Weights of a small GPT-style language model, trained from scratch on English Wikipedia: attention and MLP in parallel.
Each number is 128 + 32 x the weight over its row's rms, rounded and kept within 0 to 255. Layers, rows and columns count from 0. Numbers have three digits each. The size before them is the row's rms in percent of the matrix's.

# layer 7 MLP down (transposed), 256x64, rms 0.256, rows 31-80, columns 0-63
099:070132151145093134123171098135142123101156134087130205077148148113130119159108150081160073140166191105187149129104132129139152140121077151121114137086107105128100151093115176176128049107125194
103:136132152152122091100087085153126160137122164124092141156093083084149092141133059126104138204141116174121194130161103078157133143166111094083094140121120120071134121119104229129144139122168136
095:131156071075102134144119074099173151148076192095140076159150139181137129146085192142186122162120119135092117101091112156145105121132112158157142194120144154117097125112097181102096131061109120
027:213170119107104113144111165135123142074094134178147114115138140153111108158113052159129110165103106043137135106088166111178106131138142177162120097102080152119176128139089146119128141087081081
191:100132187167140086098160142134156181130068118151123164116182072132113135129099104151155114132171135070150128076147091098127146114109054179112086130172103107109113149127135098112128101078200165
086:176108148093235133122108063139130145132151095096149096119120090130149084124109121129151133199149105190151089124106114135125128082127112140115078150104140106123133090140093182168157183170129074
101:067203146074143125124070070101100101152152156156122168101143158126122109164139161172118100105090097136117148133109127114139077156152148074154116136089147134167128129176185117148065116164123195
097:112108102076174121154113163106169148151124126118158090158128151109119112136134136129132109144108082179120114049142095122118172110114124144136134071184085167152133179131074231108109127102142060
131:105084182186144161172095086130112124119123172148152076104100057140127110092120135155206126115147138152101124162138110105197133082124113078130109141152072171093124179168092123108128146168152132
100:149137137124158119126099084117104157143076210115177092120146062115123086153115131190170097179127172096116082117125177098173198074097094103128109153166101145109144123119126160131078132130140146
079:152144174111118146097136146148143134152118119079090177106090152146068180140122127032127129155141124154134161033122101122176133115046124170118118105103105158163145123185115111140104124173140131
022:107166111114244114188132116127122093155130159067081169126087125099129137140131177146128102129126120164168185130116128103170117132117118077159137144115132128140115075111134077068118101159135193
016:121104170098155127159171146174127115131104112124084131106169117100168059138115101144151190177130093117139153128132128141150117080128114063098160126110188171146099105106056191157119105178071115
097:166144100113097124147122112131102111168142126101046112134168193139109147103102180143112130095141119175111096125087068173146116178124174094101084065104175113137136139160130102201155134105077140
095:126141139126186152178113108186225168140121111111102132167148121139138114098119156094084127193157142151095144116120061150106061111060153095101061146155117094130122110141109170111112107127130133
114:132082130126157125162135129140220135195086119076144136134138091184134092130137152089099151094128146087058101150178128128132150118133104076129114104074132122173163095162114087151147131057166130
018:190077089085081147161128183122116129150142113069110116094099156121126119087122161134086130096078088097134060179119156112102148141152169110201140093088139105179136130061118142156122102131114146
125:177076110096130132134173106110094122105173147089118117106093175165150125147067110167121136152178178152115053142137143147162099147188144084164104132118055084141121123173074101154111100143125111
093:161155188121157107170177065113098131162144131132105091122145139192156098141141154143093136187081145127091128163121056063141138102145125062118062162147132181099135147140084138116133121134137093
172:156066140087182089105121142163147123129129096159101107174124104143169177156160140117120154220099099105078149119157108106110132072113129150175118087124198097149154129068133166129152120096085138
124:160147139079111136159172139148146108157128083107163133110105151121097169065137090111150136156134116213063060137113127141147089159148155135138117069098131110167186131157135155143165138116101046
098:103047141165135070135136139132151114116100120167121102150096132135092091123113152167122177101182115137135150138196104155168151130152156032107086105139152109060126142087133066160144140160117126
105:098130110117131094167141121069117142140162193085116154124085124131061096114109157086232118081094187101119143069126129141147113139164102138168131141073111075179146130126147150126119135156149146
107:127103085106122175106134128126125141104095203114127141117130161111064146121122134094169152123100090182167121128146091108144007160099121145145166160150155195159080151079154125133130131133105154
127:101168116115183178084134193069159103109081191068121132184157143138094149120101150122151081136132113122106193133089115167087102101075110182094134153114131121140160083125090129125151155137124108
101:095149109143151139120124140146142155127108139091144094147091076081112107121120135147096165107181090084081130196133147132124229103163098105097078103192172157066131109127122108124130153113143187
016:115068142109167141152138134167096114113113122132098081204111099140150116125110117124123202143120139137174106132075105167115136146140158177114117089115107083084063179077113163123169198131096082
100:090109131163099125068169079089128059135144163133160159129124100121168102141111102173108052119109119152104146144160139156166169126171152071096155141116128134123116216143116095158096126082182104
106:095118121128138101118112115091137140177099161136111108122161202121107087085094130166184118110101139200178092133099172113136129158135090084121179142064102150117184105131151100196088161120136091
093:085172147163126118139142175187104105114091111144159129134111076156131090167130096133115095087144098121105183105132191113128136148101168107137095151104191115150159109131022098114091127118174175
126:161157130066163152178118111179097112093138131119125070127140114175186159100158114103089167138108089093130138153108052161086115173126126130186172120142088159091142154101158102151158134123097068
111:122165127138122150189099082121084090117113074146114053140116132159169065114134144113134158131122129127086115169119215087120119188139130104182130099153127133072106178171120150166084132152165131
087:130098177169121129060136068135120110109159177135151115136122118100099146181166137116129109169162133129213181147130145196095112115179116101128070111108115104066131101096089165089113138157145103
111:194171103091091074116172124097112125124105112151174085137132129093095107119107157166142120104195164143123050097092166120145176132159161134147137126094126122208161116153079143095128133149107075
148:187136080126099104091146155116123095138134135126145157133118131146138086106105142115167197085123133175130126173184144151139073077126196172146114145114155103047125151126131049086155090158117121
140:160075143079174127073093136175169080169171137155067114170126155155182145112159133147113091172135113142104126088158135115133067144099123104138108082135197104151146098115108104100146120075137176
087:169163125162152110175120126150138141106167144165101133075130089140144154100088106124158058144146067161206130100102070115149093172147092169104136076092167130107157117084126198109135132127133099
107:126138155145101176106121085152154127130099084143109128111143075101184156152159102150144176225134165108103092116126088111136118104120140118102122107161180094116168106159171218112131085089100095
122:119133142158161203144091100131077095076118152135069126107133121121139146222114163075125082138159134160142188108101128157136141071090083124131110162202132109126121175105125151097121123140096151
101:116088111165167155163156140142128154090069136112173130151097067127158121115094076126172142120095191113107104063167111182147116059106152060142091123099141161091122141143145191127142156126124109
017:109135053134111114180158134087126109125183065115130113137148192136135075098166125088147087112130097181164103110119141075152154069172138125129164145162157111140156091165102135175118115099179082
092:112100129152144096121142105067112097169141145153179137148109162063160107162135129178044122163069171158101147086108167127134134082190104120130119149140123134089079126156116140112136175083189147
089:135103097084160118125105146136161143102110122068180048180091129146103168128149135153162187088149200142102091073091140161143151122132151147151141153083101065133153062129122126165125100129144139
104:157099175070164075189114115130126112139130149102116059131130129117143149155129066110123128166148169159155080100094136112134140059117104154115071111116105162083112116131210129163174105173155149
101:119137128161102121204107104130087149165141108128141088124148125144175062121115079130156136103128142079125123188076184069076110169169082106163109131153124124096162148135093175145068163152156138
104:126108190105183116120144107150158062105139155106142068145172120151072131086122131168150176122177161143108108138146142155170078050114120092106171111120128165117170126080097071147087132148104136
094:043124115120093162105159072139115129149132155147107077127162125192122131131103122155118097128143145131105142087092123138206117127165110100140140088099070113208122165159064168148111127106153076
082:105170122131085166118127145099076161145114142181132087110113157140182110149089213125125063173088199147138116122150160091113118062095129122120120118163159144137107055147153175112156120146108128
023:148188135144144149115134124084087129082153106142127174055157139168162112147122120149226152123179124209069111142078158104106111153136134096137132136097111192116150132140087147137107091133113152
106:031198119135150170107126118139148158119171183106093185143120113142156081119107110107137140087101138119124151141085116119129153108104170135194119131117090131125152087145043124070159125157113090
# layer 7 MLP up, 256x64, rms 0.248, rows 32-81, columns 0-63
103:165154098116112154148084125117076146170096103152197146131145114110093125126098169118067180086073091106152178152136115118090131179090144133121092175129111188080157189158131109128100152167148148
099:183179172155120133134134161122205112142091159146142076120169076127135148141139168164057105096092106101113120149114189144146167150130124165142121122078138113107113116150129099146115191075062169
035:159126099163118066132116151148120115111132124146115135129133105132072157110118111140098148058096112069139138163125160077104078178162160149090147112076150119164122109076181037134127179078132155
137:124129153148069101072149135153144108169176102157117163163143095088088164075176057096091174112124123086160158183115180115118112142168151163083113132127130128105115169082156118184110125105161139
096:105114131117099130139154120201120109171168176131099177096143154113079082131152126122141131091060161141113134170083135089105082095112164122087106117205126119159109118086170110202122158176124108
102:164146150064137132142074130137137112110110131150094117110158124136079124128119157144138176091133114092145174188138108143129110201119077144154098076127076175121093207084195101133095171154151126
093:150122130105155139155116104165141114167114089139145094151101094142099127120144116090167215067091204119135127158072152112160085136147149200147141110120100073159156175134107110101129126112064086
125:182087133131124128170110123156190193141095143159084177149178147173087103087100139140090146107125105119156173175126184072070158115096180147079160110108114128125138141151105091131094133093143111
102:202112117136152112094158198141133151163134075161117180115108101113118101145186126162124173071159117033148128090129198074140143156157130145106158110120135111143110116150101132092137155105170111
089:121116131163148136051163131133085097172116149139104137136062077134150121105143032115119147090157157116116128162182146125142173150185106117133158115183159109152114120126117081158120167185071116
037:149134093132113087108142152189149102145144100146131172119100121109073163093118135145117193103117134059138166144135175096126165181144172159079133131130116110126120157121168046123189193086096126
034:163136126136106112132122183152144096130157109164136145101078086128033181110132135131125137088119091044156165161140150068121118166138150119100166141138084140136152161080169062107122165096110151
101:142122157081136116118120153193160105118136095182118132165102162178085203112101041178097156092136148108131130129170068107077115137165113178142113115199115098140130122099143106118132147103104117
106:091156091141096068122134153144130157083163125181121154140067072140130127092103122172172175114149024055153133156127130136109131110099134169113131077088138094091144150112137138142151139168093124
117:106175106107072115169130121172152138112130104127111153124079112092129118073213127103078102142143096116120153168127120082164121117138172179161142084110105086162125205110174126162091151128069148
033:155099112114141091085153163130141130128132126168106156135135115144061186092138127127088156110092098073142167146108173094138125214159170157091178134166110118107115138109201073147152194114130116
117:123135128120059107159179131132107112090159077127158112165144088100106118171155148099098134124089087043190183117134133117161100146175203197125154153109152127149137149117111111108147154132141078
103:099164085128141114138080125184150115084141137132101097152103112167102197134160075116106170118125165119124131152128078083101158178125113135164137132202047063088131164124127127103142173155110101
136:107102086110113075129124118112207145153149136170119133167132138117125130149122095131084131108085086078145162172123180107075195132134160138100184169091149190139080174120162128151125121108061119
115:124106073154128135130073151113172091160162143118123164131112101164068132157141192103145098096138093129140130143093092101066142155160152108072103125155132083121073213128153127075140163164114168
104:130105102107148087084153183084150118119125174161118124171103189158111178135126133147084129094141063094144156171158124111137075146135174175147087142173118141185115138056175125126085168105132125
096:176099065128117111150137166131143019124142076155136103168108127177104125160084192147137153131079093074094139171074078124130123134181165112099137129134126140139151140079149101142156146125119131
110:160111151120141092149114124139127141118126097149166122149160032139112126093171100170073149092162115108181160126148124138136082142168132133195129149117057080061085142162109092135186153134137098
112:126046106069116148171103158166150138137145110115091148193128171090125143091139092132133164057157114062127168164114178102153079096135170146107122152102118066153143111124140119169170157129141140
095:179107075098148080112174185131139158127117081156094164118140091148103145213143079181094113074123120077143121122106191115155172154166180117138125094184140116128081118129148112148133137111119142
035:142154124130104100125156162134110091154148116130126161142119114124101165095137125146107144090122073044165186142133182055150128192123164149063177146144109111120118166109104081134172204108102122
108:121118111097183054114118145084163167178171109163168162176114104078068146109141135201105140157094126119112181158113095101121107152159137150115115166114166112072064086131121122102140141116104150
109:138165121075119088112104165106161117153135129112166099173134113164093150103180128068125086124149116080092164177109147107195119128131194187135121154152086054135130130141149115105102132185081157
106:102177141150140150120080185169121114094132107115074120114108130099114140136131092162105184108111054104188152203095192137152100103132121129137144131120195145136072156106121078075137121127099095
114:124141091091093114151061117170153122157114118140162167102137103150137135167143089154051134098064114125169169182093141088075194153145115177143127118169133147103090160090118084101122164110155105
115:185173100112168121163120136105119130132115116145109123121084101118123160116173103203091199126120107115134164170061141087070112204078116152121154150122125143083143166081135104093123158102097093
102:138051139148143128156100120158123139203145096102132139147114122165078163130083130113118122108101151099156140161119217132095071177097145161114094099161165143098156147087111121206084149117146103
110:146124102128146087150136167136148071112147195108119102115133126084117176099127112105104141109131112129124196187062113097131164146105207139054179120106106099168140133169125116173094125189113110
123:155129098124164132153101144124168088155164119149131136148117109113105148116168138165047107137106107086173167149110163081100132151166121149123101205141171161158036125098091102111147141053118144
129:117171134183118088085091151121160081093156137130143131154110126103135159144184098156120172096066102094132180162114162105124173111140190164145160151063170115118080163079191105113134111143133106
094:131053125121114118128105140138124107159120076143156157159069052097093138088180167151142165126166126089153184111155085082157167140113149081150163147173156108138139146140118109167122188079105098
109:130164114106137120123084127159204133127121074178093177115122126142029203142079161129138149144114113118107152150151120080114063122096120143124203131118106143145094123082159122103148149084131131
126:143109126127126085104175173128135097165124129098135196119123078117114121145165142148106186119126132134101151134072127114065067123171135171046168135161098102076141142132185095080137165137158169
105:130153155134095121166121121102136066164163111200127150095144115079118121131140181173103118091084149132134161139108154090141118141104162155183187184148077065152115120141115114105154218107124150
027:142114083142137106120131182130174149081162124171130139116145100114077186144140152139050164099096059084140175155094157082097136172148140154086154116145099099126131148121138055113195140116117111
105:131169114154162140165179155185117178078099086120083139102137088146082139076111127091142148108153072092131107102139117104097128160059182157170144091119113114159162138080153135171111110158105182
100:144132091172106119079128129127130170083170147140090136168087154170070090120125134089073151125121091100126166135128093138115098188086143220117193165162107097141075140086105130152135115150157125
101:160092132152126136084160155181156115098122145148135132123091119200121134131125067135070186055145086099184133119137101132162147157137189141151144141136121120134075174030101114113147120135132147
113:204101100113116138154128117168119129156111110183110166142162107127127138136110128196059183131052086134112177144070108086102117139100147145064143104140106139103128182129132113107131140100176073
109:153108145093147093150117101100176064126130075139120148191172097103108091111151165132075172081149175122172163158157184095116164156117135088142115121093092061108112116137143109130090175170124157
100:093107090136093150136153137095138154211142158116054122127110120104099129101131115134054162097081159092119155127149179114209101131199155167144148126131106118190109127112109112095183121147115128
095:152115138143135125142110159109151181089092120106152098139162103146136187093097135097082198113140125092106153176120161133149137195099193172127184119085112130100159178102118047178137126138151131
037:156116106127127105153142188156158156093139118169108145142113118094090154074144140136126130081112102060165173155132165047121119168147141172088126126128104128118117171110159033148142182091081135
110:125122098127092125100157141111090136128167139153108168134128122127104119080109121154076171098061152129131134136097151121170117198090165145151111156175109179106054164109105080105197181136176090
038:162145114099113072117118141151138100146141109192143162120101092143056190129151097143124181108101122097139187178119151083122150168149145165122175146106104160130123177104123039123162162144087154